Part of a small language model's weights.
Size: 9 layers, 0.974M parameters.
Architecture: RMSNorm before each block, rotary positions, tied embeddings, local attention windows, exclusive self-attention, capped logits.
Each number is 200 + 30 x the weight over its row's rms, rounded and kept within 0 to 999. Layers, rows and columns count from 0. The size before them is the row's rms in percent of the matrix's.

# layer 6 MLP down, 96x256, rms 0.0765, rows 55-95, columns 0-127
089,246,146,228,198,250,213,216,230,213,186,189,173,246,183,203,140,209,233,214,125,160,221,238,221,222,259,173,192,230,186,199,228,256,159,197,234,154,180,156,250,233,185,173,238,232,228,224,193,201,225,202,146,219,183,155,211,249,182,240,181,214,270,170,200,176,252,194,133,190,106,170,178,228,183,238,192,265,234,241,151,188,214,201,206,163,267,222,181,216,182,176,171,154,176,245,215,218,196,163,199,171,179,197,218,186,187,208,182,202,189,223,194,163,150,243,179,212,204,177,190,159,197,253,231,181,224,188,186
096,181,179,170,156,242,185,236,207,199,188,204,218,177,170,170,150,179,167,200,191,165,234,175,212,206,220,151,203,191,168,200,190,244,132,187,192,194,218,218,185,179,187,206,203,218,222,180,157,178,262,248,159,128,299,211,189,216,210,195,181,178,188,221,177,173,215,193,152,215,242,184,230,197,205,181,210,252,212,156,231,227,196,201,221,207,214,187,156,194,250,220,168,199,198,186,202,151,186,212,203,213,186,205,263,192,194,152,194,180,211,215,224,188,174,237,248,244,217,200,218,218,180,214,261,224,173,169,230
094,180,160,210,212,220,195,214,174,181,172,168,257,164,206,201,218,186,208,211,193,180,182,225,230,223,230,176,187,196,175,215,164,175,187,224,201,218,228,168,187,233,183,225,233,173,157,190,211,190,189,194,228,155,256,239,242,233,230,192,187,255,221,151,186,171,185,202,175,205,228,212,187,198,270,203,196,198,217,201,234,202,205,189,186,197,217,219,167,192,233,187,219,142,233,237,193,240,195,167,175,192,230,190,226,210,173,218,181,160,207,196,268,145,226,212,246,216,208,250,215,223,240,219,229,147,173,172,150
100,221,175,172,149,206,159,213,129,223,148,176,190,196,198,228,226,176,223,217,205,205,158,227,190,216,248,194,194,144,252,219,222,162,201,236,182,212,198,235,169,224,238,249,218,209,190,219,205,240,136,212,207,225,253,208,216,230,159,248,189,176,248,218,211,227,139,214,162,195,197,198,195,202,198,265,220,187,235,170,225,181,147,143,215,218,204,177,233,172,198,193,174,167,211,148,248,149,221,161,193,201,221,251,174,218,186,194,165,172,235,216,202,165,224,258,207,234,180,234,189,202,257,223,237,247,183,217,266
108,236,248,224,194,197,212,244,205,216,241,179,224,153,176,182,222,218,149,185,181,182,182,250,247,197,203,205,187,156,227,178,232,255,204,174,191,206,187,189,225,171,161,258,217,190,194,165,208,210,143,194,159,232,233,241,183,192,252,216,187,230,173,169,179,203,179,213,219,235,157,152,192,232,140,198,182,285,181,176,161,198,176,199,227,174,141,172,211,185,245,200,232,225,165,225,193,221,113,217,263,172,177,252,173,165,172,207,204,234,167,168,198,170,256,206,203,182,164,242,194,231,215,99,210,177,212,218,234
094,212,157,224,209,219,161,206,221,171,200,198,196,203,184,198,178,215,195,226,250,123,185,188,168,197,212,209,219,162,220,191,174,203,188,248,179,218,182,232,164,177,157,184,208,216,168,225,219,224,174,210,197,218,193,88,229,203,217,243,242,232,212,148,219,176,171,208,180,260,129,157,169,205,211,209,180,146,250,176,210,187,218,156,228,205,208,248,196,154,219,186,197,235,187,215,234,214,220,164,169,122,238,222,173,203,181,186,220,224,232,194,170,145,214,185,190,189,191,227,172,198,187,168,130,184,167,152,234
207,244,164,200,206,202,149,183,240,186,215,163,214,223,220,234,228,204,228,230,230,187,211,205,201,271,236,226,200,235,237,281,180,223,237,184,214,162,237,239,195,193,223,246,239,251,225,251,264,201,209,189,172,196,186,193,230,213,239,241,264,218,189,214,221,188,222,237,222,216,201,228,190,190,195,226,265,204,211,242,209,199,235,219,210,237,216,253,204,190,224,205,228,210,209,206,247,228,212,218,174,177,223,195,209,191,214,234,215,257,218,216,248,235,250,185,204,225,226,229,204,242,181,163,224,242,245,200,176
092,149,182,162,240,213,170,202,198,187,190,208,219,179,223,189,235,206,220,284,228,141,206,211,179,164,250,180,234,186,226,205,174,143,199,140,200,217,189,222,195,200,201,210,209,212,171,194,255,189,229,152,183,211,210,245,183,109,216,205,171,160,235,170,220,172,213,175,232,249,200,265,242,181,258,170,257,224,208,158,204,237,149,222,199,227,185,169,193,168,215,156,222,173,236,243,200,203,243,197,169,170,182,171,149,261,189,185,151,213,141,171,172,174,217,151,144,174,240,197,185,243,169,206,191,234,231,188,176
099,156,183,273,217,168,242,230,226,192,232,183,219,252,160,202,184,188,217,156,156,151,174,141,169,215,247,224,270,190,251,200,167,232,261,161,191,235,182,275,243,183,213,145,185,222,213,170,196,206,176,209,179,209,187,206,197,179,209,208,183,218,202,246,197,235,151,135,181,180,211,181,172,255,214,197,216,196,151,151,180,233,217,203,197,238,222,190,253,148,208,127,183,159,187,236,255,216,191,162,229,219,204,205,148,213,197,233,215,192,227,179,257,215,163,189,183,177,221,200,191,205,272,197,264,200,195,164,151
101,192,160,168,231,216,193,160,194,162,171,231,204,204,241,178,166,97,213,177,193,138,174,172,184,200,223,186,175,218,181,222,218,202,203,218,152,227,179,205,231,188,265,200,210,251,177,170,165,231,193,206,223,172,208,172,220,219,201,204,223,121,203,204,168,190,188,207,236,171,217,188,221,272,163,170,196,165,136,219,143,150,213,234,133,215,241,231,219,212,215,212,145,196,197,215,244,243,185,196,215,165,200,192,189,195,199,230,223,249,202,166,225,196,170,181,214,213,222,207,203,224,187,207,189,248,211,199,177
087,201,151,218,199,244,132,209,221,200,241,225,223,169,224,171,200,177,199,189,142,173,245,149,215,166,189,213,125,218,202,219,178,249,145,177,161,252,215,203,167,236,203,159,222,181,180,178,205,182,183,153,196,176,243,216,207,208,192,173,229,194,202,203,207,216,196,227,186,214,158,219,215,216,170,194,244,145,213,201,187,233,202,217,260,189,220,154,150,144,156,196,214,184,156,218,201,170,216,202,180,170,227,163,195,199,236,187,195,221,210,191,241,212,195,173,144,188,258,193,175,190,157,187,226,196,234,142,179
096,155,203,237,148,178,224,187,240,247,152,267,189,186,187,249,192,167,249,171,164,149,233,217,185,255,164,215,239,220,199,200,234,201,213,185,198,194,198,229,190,193,237,227,240,165,123,168,195,175,184,260,209,213,146,185,230,211,192,208,181,189,202,143,205,185,241,243,220,200,207,198,192,209,174,256,190,213,203,209,171,199,184,173,227,175,145,220,206,149,182,195,220,210,196,282,202,191,217,185,198,233,175,220,209,204,211,225,200,199,235,147,201,187,187,194,206,152,177,216,209,209,172,194,187,204,145,214,211
096,206,138,166,193,143,210,236,158,254,266,150,224,214,292,165,214,252,187,217,217,212,213,272,189,196,185,215,215,229,154,219,189,224,172,184,215,188,209,201,202,207,148,194,178,189,215,242,199,164,171,169,168,216,178,227,225,162,194,238,232,224,136,191,199,215,207,203,236,206,280,175,227,192,172,207,205,177,200,211,169,170,219,214,238,222,152,196,193,209,238,210,210,153,203,154,182,245,194,241,202,213,164,229,193,237,144,153,223,176,209,152,210,192,228,213,218,190,198,227,208,186,229,193,162,212,181,196,161
103,192,242,194,190,213,185,204,157,197,282,233,176,206,191,192,175,220,201,254,228,246,237,167,252,206,216,187,180,168,205,187,229,253,149,171,195,159,219,165,167,200,225,186,188,222,263,221,190,141,166,195,220,167,238,191,229,182,162,199,231,198,206,238,195,210,197,174,204,201,229,216,222,181,205,164,214,168,209,171,229,181,183,198,142,240,173,159,253,153,210,183,152,216,149,170,196,220,244,211,216,152,198,174,182,151,191,227,234,174,212,204,210,191,205,122,169,183,191,207,202,192,191,172,141,222,222,209,181
102,190,261,212,234,187,209,194,184,135,212,197,210,245,268,221,240,147,241,204,163,228,135,231,225,196,185,217,186,222,193,212,238,179,238,248,238,188,178,197,153,225,162,226,190,190,211,184,194,119,187,176,250,208,210,215,232,170,124,201,199,164,197,233,168,214,205,183,208,162,252,234,191,237,189,218,229,203,222,248,247,210,215,230,201,169,173,208,229,241,277,260,209,203,205,186,200,226,206,147,207,158,232,173,240,139,191,261,150,199,199,213,194,192,221,216,185,206,174,224,227,249,140,246,222,207,195,185,240
092,203,221,173,199,243,163,167,194,198,159,200,212,272,189,199,182,221,183,200,191,200,199,199,223,234,244,169,174,168,253,192,205,273,200,245,155,189,202,219,173,183,150,202,204,200,166,208,197,230,246,221,172,212,310,230,201,187,229,166,193,254,203,170,203,258,226,225,244,170,202,191,193,181,167,161,229,175,164,193,193,215,178,205,255,202,213,227,216,221,155,185,217,198,178,195,169,198,202,196,211,171,217,192,218,141,142,184,171,223,214,212,182,144,241,134,239,217,194,205,254,204,228,176,226,171,202,187,170
099,153,200,187,238,204,217,166,212,196,203,152,170,218,166,188,199,198,173,199,201,202,175,169,263,195,238,217,202,198,184,242,141,184,166,212,207,200,244,258,263,224,213,222,172,223,222,246,214,197,209,248,219,134,185,161,221,190,179,146,138,185,152,155,179,250,177,193,239,195,203,119,246,202,202,154,209,265,192,207,166,239,213,181,193,195,197,187,228,195,236,186,165,157,187,190,213,260,220,204,226,154,236,227,161,181,254,235,208,203,223,186,173,230,207,219,177,204,249,223,190,227,175,189,190,193,206,212,187
095,178,230,160,204,193,228,220,214,179,237,246,215,237,221,204,184,244,220,229,193,272,182,237,194,210,101,220,210,201,226,223,200,176,261,183,148,188,177,192,213,186,264,267,190,207,179,196,239,180,202,195,143,195,181,208,243,173,208,181,207,214,208,269,188,285,257,220,185,219,155,230,201,214,195,217,216,182,181,200,161,184,164,159,209,180,193,222,240,215,115,202,194,220,217,238,209,237,203,191,187,238,196,224,221,209,209,239,202,168,215,205,229,190,144,212,212,178,208,174,213,199,244,194,200,151,186,207,217
101,195,142,186,133,226,188,225,216,240,204,181,232,208,157,189,214,216,181,192,216,174,192,264,180,247,188,184,188,188,226,244,189,178,175,198,157,193,196,223,241,136,145,220,167,241,166,227,183,170,155,250,190,192,178,226,157,171,198,155,205,187,209,183,191,204,154,237,246,204,187,231,181,247,226,215,163,178,216,197,197,157,203,211,254,222,239,240,165,180,203,173,213,202,236,199,192,177,191,166,228,171,253,227,254,235,211,196,239,217,179,270,228,211,184,192,182,214,180,208,238,207,222,172,188,197,150,209,193
099,220,237,219,193,238,217,177,225,180,135,235,208,246,187,194,129,180,193,173,197,190,188,174,166,236,219,226,224,195,175,181,193,145,222,211,178,258,225,193,191,274,240,210,212,193,241,214,215,259,183,254,156,237,165,180,178,197,163,216,239,216,178,223,230,236,204,208,229,244,183,170,158,212,178,193,187,180,198,205,169,176,167,202,237,191,118,202,174,208,158,196,237,232,243,201,232,195,232,122,272,189,178,161,186,210,248,237,177,239,206,202,237,196,201,211,238,228,210,227,163,206,205,175,182,162,191,160,198
100,136,208,199,213,160,211,172,199,196,217,243,188,233,221,194,193,163,198,220,212,186,212,219,194,195,207,176,243,180,198,182,232,199,205,231,229,178,202,194,203,167,191,203,193,208,197,226,153,153,213,227,241,204,210,210,183,221,197,212,231,258,225,187,165,236,205,200,241,214,184,181,176,198,195,199,157,118,201,200,148,197,199,183,191,214,241,184,183,153,174,208,163,158,231,233,180,201,182,170,228,212,164,165,182,203,179,217,205,213,173,219,215,222,204,211,208,268,249,164,231,215,212,195,159,190,202,240,197
097,174,231,178,214,199,199,209,188,249,198,224,161,137,169,166,192,227,208,160,277,170,221,201,141,189,241,193,188,253,179,219,272,245,168,222,224,224,186,187,211,151,206,182,234,200,194,170,213,161,179,205,200,210,216,171,180,194,189,219,170,174,215,230,197,199,222,229,245,200,250,202,210,225,215,235,199,152,213,231,176,186,201,217,210,145,198,233,249,190,204,209,146,166,225,196,190,233,189,163,188,245,181,224,228,184,204,177,158,210,228,213,265,240,178,206,237,173,160,228,197,219,156,180,228,214,191,180,240
105,175,152,208,204,234,163,254,185,193,162,199,228,202,224,223,249,253,204,173,213,134,192,194,203,230,202,143,164,191,216,187,241,160,184,213,177,126,239,196,249,169,194,194,232,208,159,216,193,222,206,167,237,177,142,187,189,180,187,220,213,217,184,187,179,196,204,238,237,238,233,244,199,200,228,186,200,186,227,176,233,150,215,197,136,213,193,198,187,158,252,180,218,242,229,184,180,150,170,214,190,131,209,198,198,177,163,202,239,166,133,212,178,240,221,169,224,178,184,161,188,190,229,202,252,262,167,239,213
105,235,181,243,214,277,188,208,164,188,215,175,149,196,207,268,177,225,199,206,247,215,180,231,177,238,215,185,187,210,198,190,235,234,212,179,181,248,126,181,198,235,234,210,196,188,203,141,211,214,194,262,260,140,225,145,257,197,177,171,215,190,151,211,222,254,166,171,176,200,195,162,194,233,201,193,219,260,194,254,244,178,231,230,191,180,220,157,176,235,263,224,176,184,235,171,228,166,172,152,249,236,204,204,222,198,211,232,223,205,181,143,196,170,126,170,182,190,214,210,241,153,139,194,222,205,224,219,170
096,200,251,164,165,218,198,185,206,227,166,257,170,154,238,132,154,150,228,205,212,190,285,162,238,226,234,164,210,212,240,191,219,217,176,206,125,178,198,179,201,153,210,193,233,195,147,163,183,218,187,186,180,206,225,202,203,215,149,190,194,170,201,207,223,201,213,172,223,136,178,215,195,222,206,227,151,167,232,215,197,132,224,233,200,184,141,169,224,207,178,162,229,223,156,205,229,205,241,155,178,233,195,198,224,181,170,226,192,248,173,245,196,259,211,194,241,196,203,196,194,192,214,174,170,253,175,230,208
100,185,149,165,188,243,206,149,212,180,182,184,232,181,216,201,235,210,221,162,155,247,173,240,151,200,224,264,179,164,198,202,194,237,174,203,184,257,204,199,225,210,240,203,191,200,191,200,172,193,223,236,248,196,209,243,175,170,222,168,186,251,231,199,190,184,226,192,197,182,155,213,237,146,221,254,177,249,200,223,201,240,165,193,200,227,202,163,195,160,165,243,149,185,213,201,249,200,187,229,219,200,212,237,133,243,220,246,231,183,207,206,222,170,282,153,145,177,229,199,188,164,141,236,246,187,205,198,199
094,191,185,169,200,238,198,195,169,200,142,183,196,199,148,255,193,201,166,225,186,186,183,170,275,201,242,262,202,171,212,208,166,223,178,287,187,177,207,202,228,230,161,166,175,196,170,177,229,221,221,213,140,240,179,196,208,163,177,174,196,157,205,216,206,185,191,209,195,222,162,172,156,158,210,200,177,230,230,195,212,217,172,232,226,215,246,162,219,251,118,152,178,198,224,178,182,228,168,213,202,200,207,248,229,214,175,193,220,175,180,232,229,212,181,231,192,169,213,160,165,233,288,201,195,196,174,175,199
097,197,188,188,194,203,214,187,253,155,171,243,200,251,186,177,220,235,206,198,201,198,259,209,181,180,190,216,186,217,177,140,219,151,206,144,256,224,164,217,227,156,190,152,194,218,141,170,245,238,208,207,159,226,183,142,230,244,163,200,230,217,201,216,170,241,261,231,227,277,200,235,213,138,164,210,211,181,136,235,197,200,192,193,209,186,202,235,176,199,191,227,255,175,229,232,167,218,244,210,228,155,142,257,245,212,228,200,208,231,252,241,164,190,200,166,243,212,203,170,226,242,225,234,199,143,216,188,188
108,162,202,206,214,225,255,198,215,178,163,176,214,191,205,241,174,221,146,256,183,221,200,179,216,151,255,238,166,197,192,213,168,167,192,269,187,213,192,180,219,168,206,211,235,203,225,208,224,180,175,221,240,250,169,162,227,236,154,207,213,155,228,134,208,219,215,143,265,230,191,206,145,203,264,193,189,267,205,200,177,212,233,223,220,152,171,203,194,184,214,131,214,208,173,221,236,226,200,146,217,212,227,196,185,227,159,124,176,220,199,213,205,199,158,189,118,230,214,241,236,218,182,154,178,222,232,219,226
094,184,211,190,268,235,233,190,260,160,136,240,200,220,219,200,196,203,158,230,193,216,220,236,223,184,206,149,206,191,219,187,169,202,170,172,185,189,144,230,179,186,245,199,257,198,178,216,194,218,248,201,178,232,217,194,187,142,258,223,221,170,226,226,258,179,180,229,191,221,230,169,197,143,196,231,191,230,203,145,212,191,160,253,165,244,211,181,240,235,188,207,222,198,167,192,162,163,230,217,199,141,214,193,219,189,215,156,220,227,140,224,226,199,246,237,209,187,227,193,197,239,176,180,210,204,166,226,229
098,200,198,218,226,165,242,146,231,176,184,259,161,194,192,183,190,173,147,159,215,246,188,238,195,210,228,179,205,226,197,215,156,170,128,176,249,208,181,146,182,254,195,170,217,180,186,204,197,173,240,125,188,192,169,236,174,246,157,160,163,217,214,226,273,244,210,190,197,223,226,184,193,182,212,238,216,173,180,185,152,168,194,225,201,227,198,192,221,265,204,209,209,202,185,228,174,215,142,187,178,146,232,213,172,185,222,217,178,206,222,193,196,159,208,230,233,185,230,197,225,218,178,161,195,194,193,199,157
092,203,152,194,229,191,218,153,180,187,216,196,150,170,209,191,182,247,120,217,211,167,201,131,244,192,266,222,212,244,219,232,172,199,205,226,180,224,170,214,200,164,226,225,231,167,197,220,210,229,266,218,137,208,122,193,200,207,173,230,155,223,181,185,257,146,251,182,221,198,106,166,230,194,199,207,170,238,161,220,211,175,198,208,203,198,226,222,241,176,155,189,201,222,230,196,198,207,169,199,193,196,206,159,164,197,220,243,206,219,166,184,174,172,225,188,216,169,195,204,189,196,153,194,195,159,196,186,156
105,185,156,183,204,197,156,219,217,215,211,172,194,221,273,220,254,194,189,171,208,212,171,194,246,167,194,245,197,218,171,195,220,232,201,195,214,185,231,227,158,181,186,192,147,202,224,269,187,213,218,245,241,243,212,196,213,205,223,208,207,252,194,178,233,152,209,177,218,227,175,159,281,224,204,230,179,188,225,209,269,241,137,156,211,195,158,183,210,196,190,180,172,188,174,152,227,218,190,244,251,204,199,197,129,165,146,147,224,189,261,204,192,181,171,191,193,192,229,194,246,171,205,201,208,193,158,236,162
093,152,151,251,221,128,210,233,229,218,218,245,192,157,182,215,220,237,170,216,214,188,213,276,135,208,224,209,211,240,205,168,194,210,202,167,240,180,188,203,143,244,168,176,157,189,207,218,209,206,177,180,196,181,169,185,217,201,149,211,246,242,216,215,207,246,177,193,219,243,217,235,171,212,253,200,245,236,102,230,202,198,195,168,268,195,186,189,174,217,247,138,204,205,183,168,182,242,222,229,210,214,214,242,142,232,170,218,224,199,198,164,214,234,202,220,192,228,174,220,191,219,128,246,195,213,190,221,134
103,185,188,161,187,170,180,202,213,230,255,201,229,218,226,226,214,230,195,182,219,231,184,199,161,177,199,254,159,158,224,216,228,205,238,230,154,125,273,185,160,195,179,189,195,186,220,218,161,231,223,188,221,205,197,225,247,286,172,188,186,190,198,204,185,207,219,160,239,177,221,136,203,211,156,255,241,226,191,243,227,165,202,162,176,201,221,179,153,194,224,160,208,199,190,151,204,190,169,174,212,242,162,149,233,180,239,172,180,168,209,198,248,202,216,168,195,169,181,155,206,183,189,181,245,203,254,190,143
102,168,183,150,159,244,198,217,185,213,202,141,223,258,236,161,192,265,174,242,168,167,214,208,169,194,216,188,196,136,197,219,192,150,191,214,219,197,156,224,150,153,228,207,215,239,192,169,180,208,213,211,164,206,182,135,223,234,169,209,190,163,236,198,189,205,237,179,207,231,192,181,233,238,198,250,176,190,157,205,229,174,239,221,204,161,180,158,222,200,166,221,144,259,183,249,224,204,140,197,164,212,220,179,198,178,160,196,180,218,223,212,154,221,97,218,191,264,171,172,212,174,160,214,183,201,187,204,188
088,241,201,211,225,121,227,250,191,218,235,189,159,200,189,222,197,173,229,208,200,179,209,278,233,166,236,239,186,185,218,202,208,193,200,248,237,164,181,205,178,234,240,185,238,249,159,234,206,206,193,166,233,199,190,163,263,214,204,220,241,149,155,172,215,226,228,146,225,176,214,175,240,235,229,201,189,165,200,185,208,185,227,185,226,221,235,176,219,178,196,207,207,203,206,203,226,233,198,174,230,232,225,216,162,215,196,188,232,220,215,162,152,250,208,184,201,258,213,219,196,222,186,210,262,244,192,176,181
097,227,200,201,175,216,155,171,174,198,209,276,228,172,245,162,175,213,243,198,225,204,225,216,187,275,226,190,219,161,168,206,160,106,151,163,234,205,246,172,206,229,144,187,230,182,186,196,207,214,230,215,203,208,248,184,278,209,192,181,215,201,242,241,180,186,221,185,143,182,230,228,214,179,228,192,192,223,232,199,252,184,208,184,196,195,201,229,184,219,280,205,204,248,217,238,170,154,256,211,182,196,188,168,155,217,192,200,214,196,197,213,150,187,191,226,183,197,212,205,181,149,229,189,160,181,190,262,229
091,218,186,213,175,225,238,195,189,219,206,198,219,167,175,214,192,184,188,202,229,212,167,182,200,197,197,234,184,209,211,142,161,168,151,163,186,213,196,179,240,251,217,181,199,270,202,218,194,190,225,217,242,176,199,167,187,221,235,248,220,225,219,147,238,151,170,195,185,197,163,222,238,217,252,232,172,188,201,243,181,184,252,203,195,181,224,231,223,163,138,180,222,200,196,195,195,218,224,257,214,221,207,185,139,199,132,168,205,257,211,147,165,182,141,153,140,204,229,215,223,157,211,197,163,185,220,211,220
095,130,245,219,174,260,184,169,165,153,181,196,159,217,202,201,223,272,213,217,245,216,179,243,178,212,164,195,224,214,169,171,234,187,166,190,167,243,147,208,224,214,250,195,172,208,190,174,171,220,151,167,217,219,186,242,210,254,210,198,192,172,174,194,211,245,221,260,249,182,196,203,146,262,149,181,175,180,250,170,130,171,203,191,194,219,249,170,174,229,165,259,198,132,186,190,167,159,131,186,203,223,180,212,233,167,207,185,199,212,165,254,182,192,168,211,150,231,173,241,217,232,182,183,216,197,208,187,189
105,223,190,201,220,207,245,225,191,185,181,237,211,229,233,155,203,216,204,257,236,225,201,249,232,182,175,197,220,236,227,180,212,187,221,218,234,253,220,279,196,215,189,214,192,217,236,206,216,220,209,146,217,194,232,196,207,200,206,181,177,179,196,196,185,230,185,167,186,140,208,201,248,214,187,231,187,173,239,208,218,220,179,187,181,203,213,181,222,211,191,227,194,214,221,213,160,187,137,144,224,232,129,222,242,220,167,166,139,196,235,183,218,227,180,234,211,228,198,229,223,237,189,228,230,228,221,250,154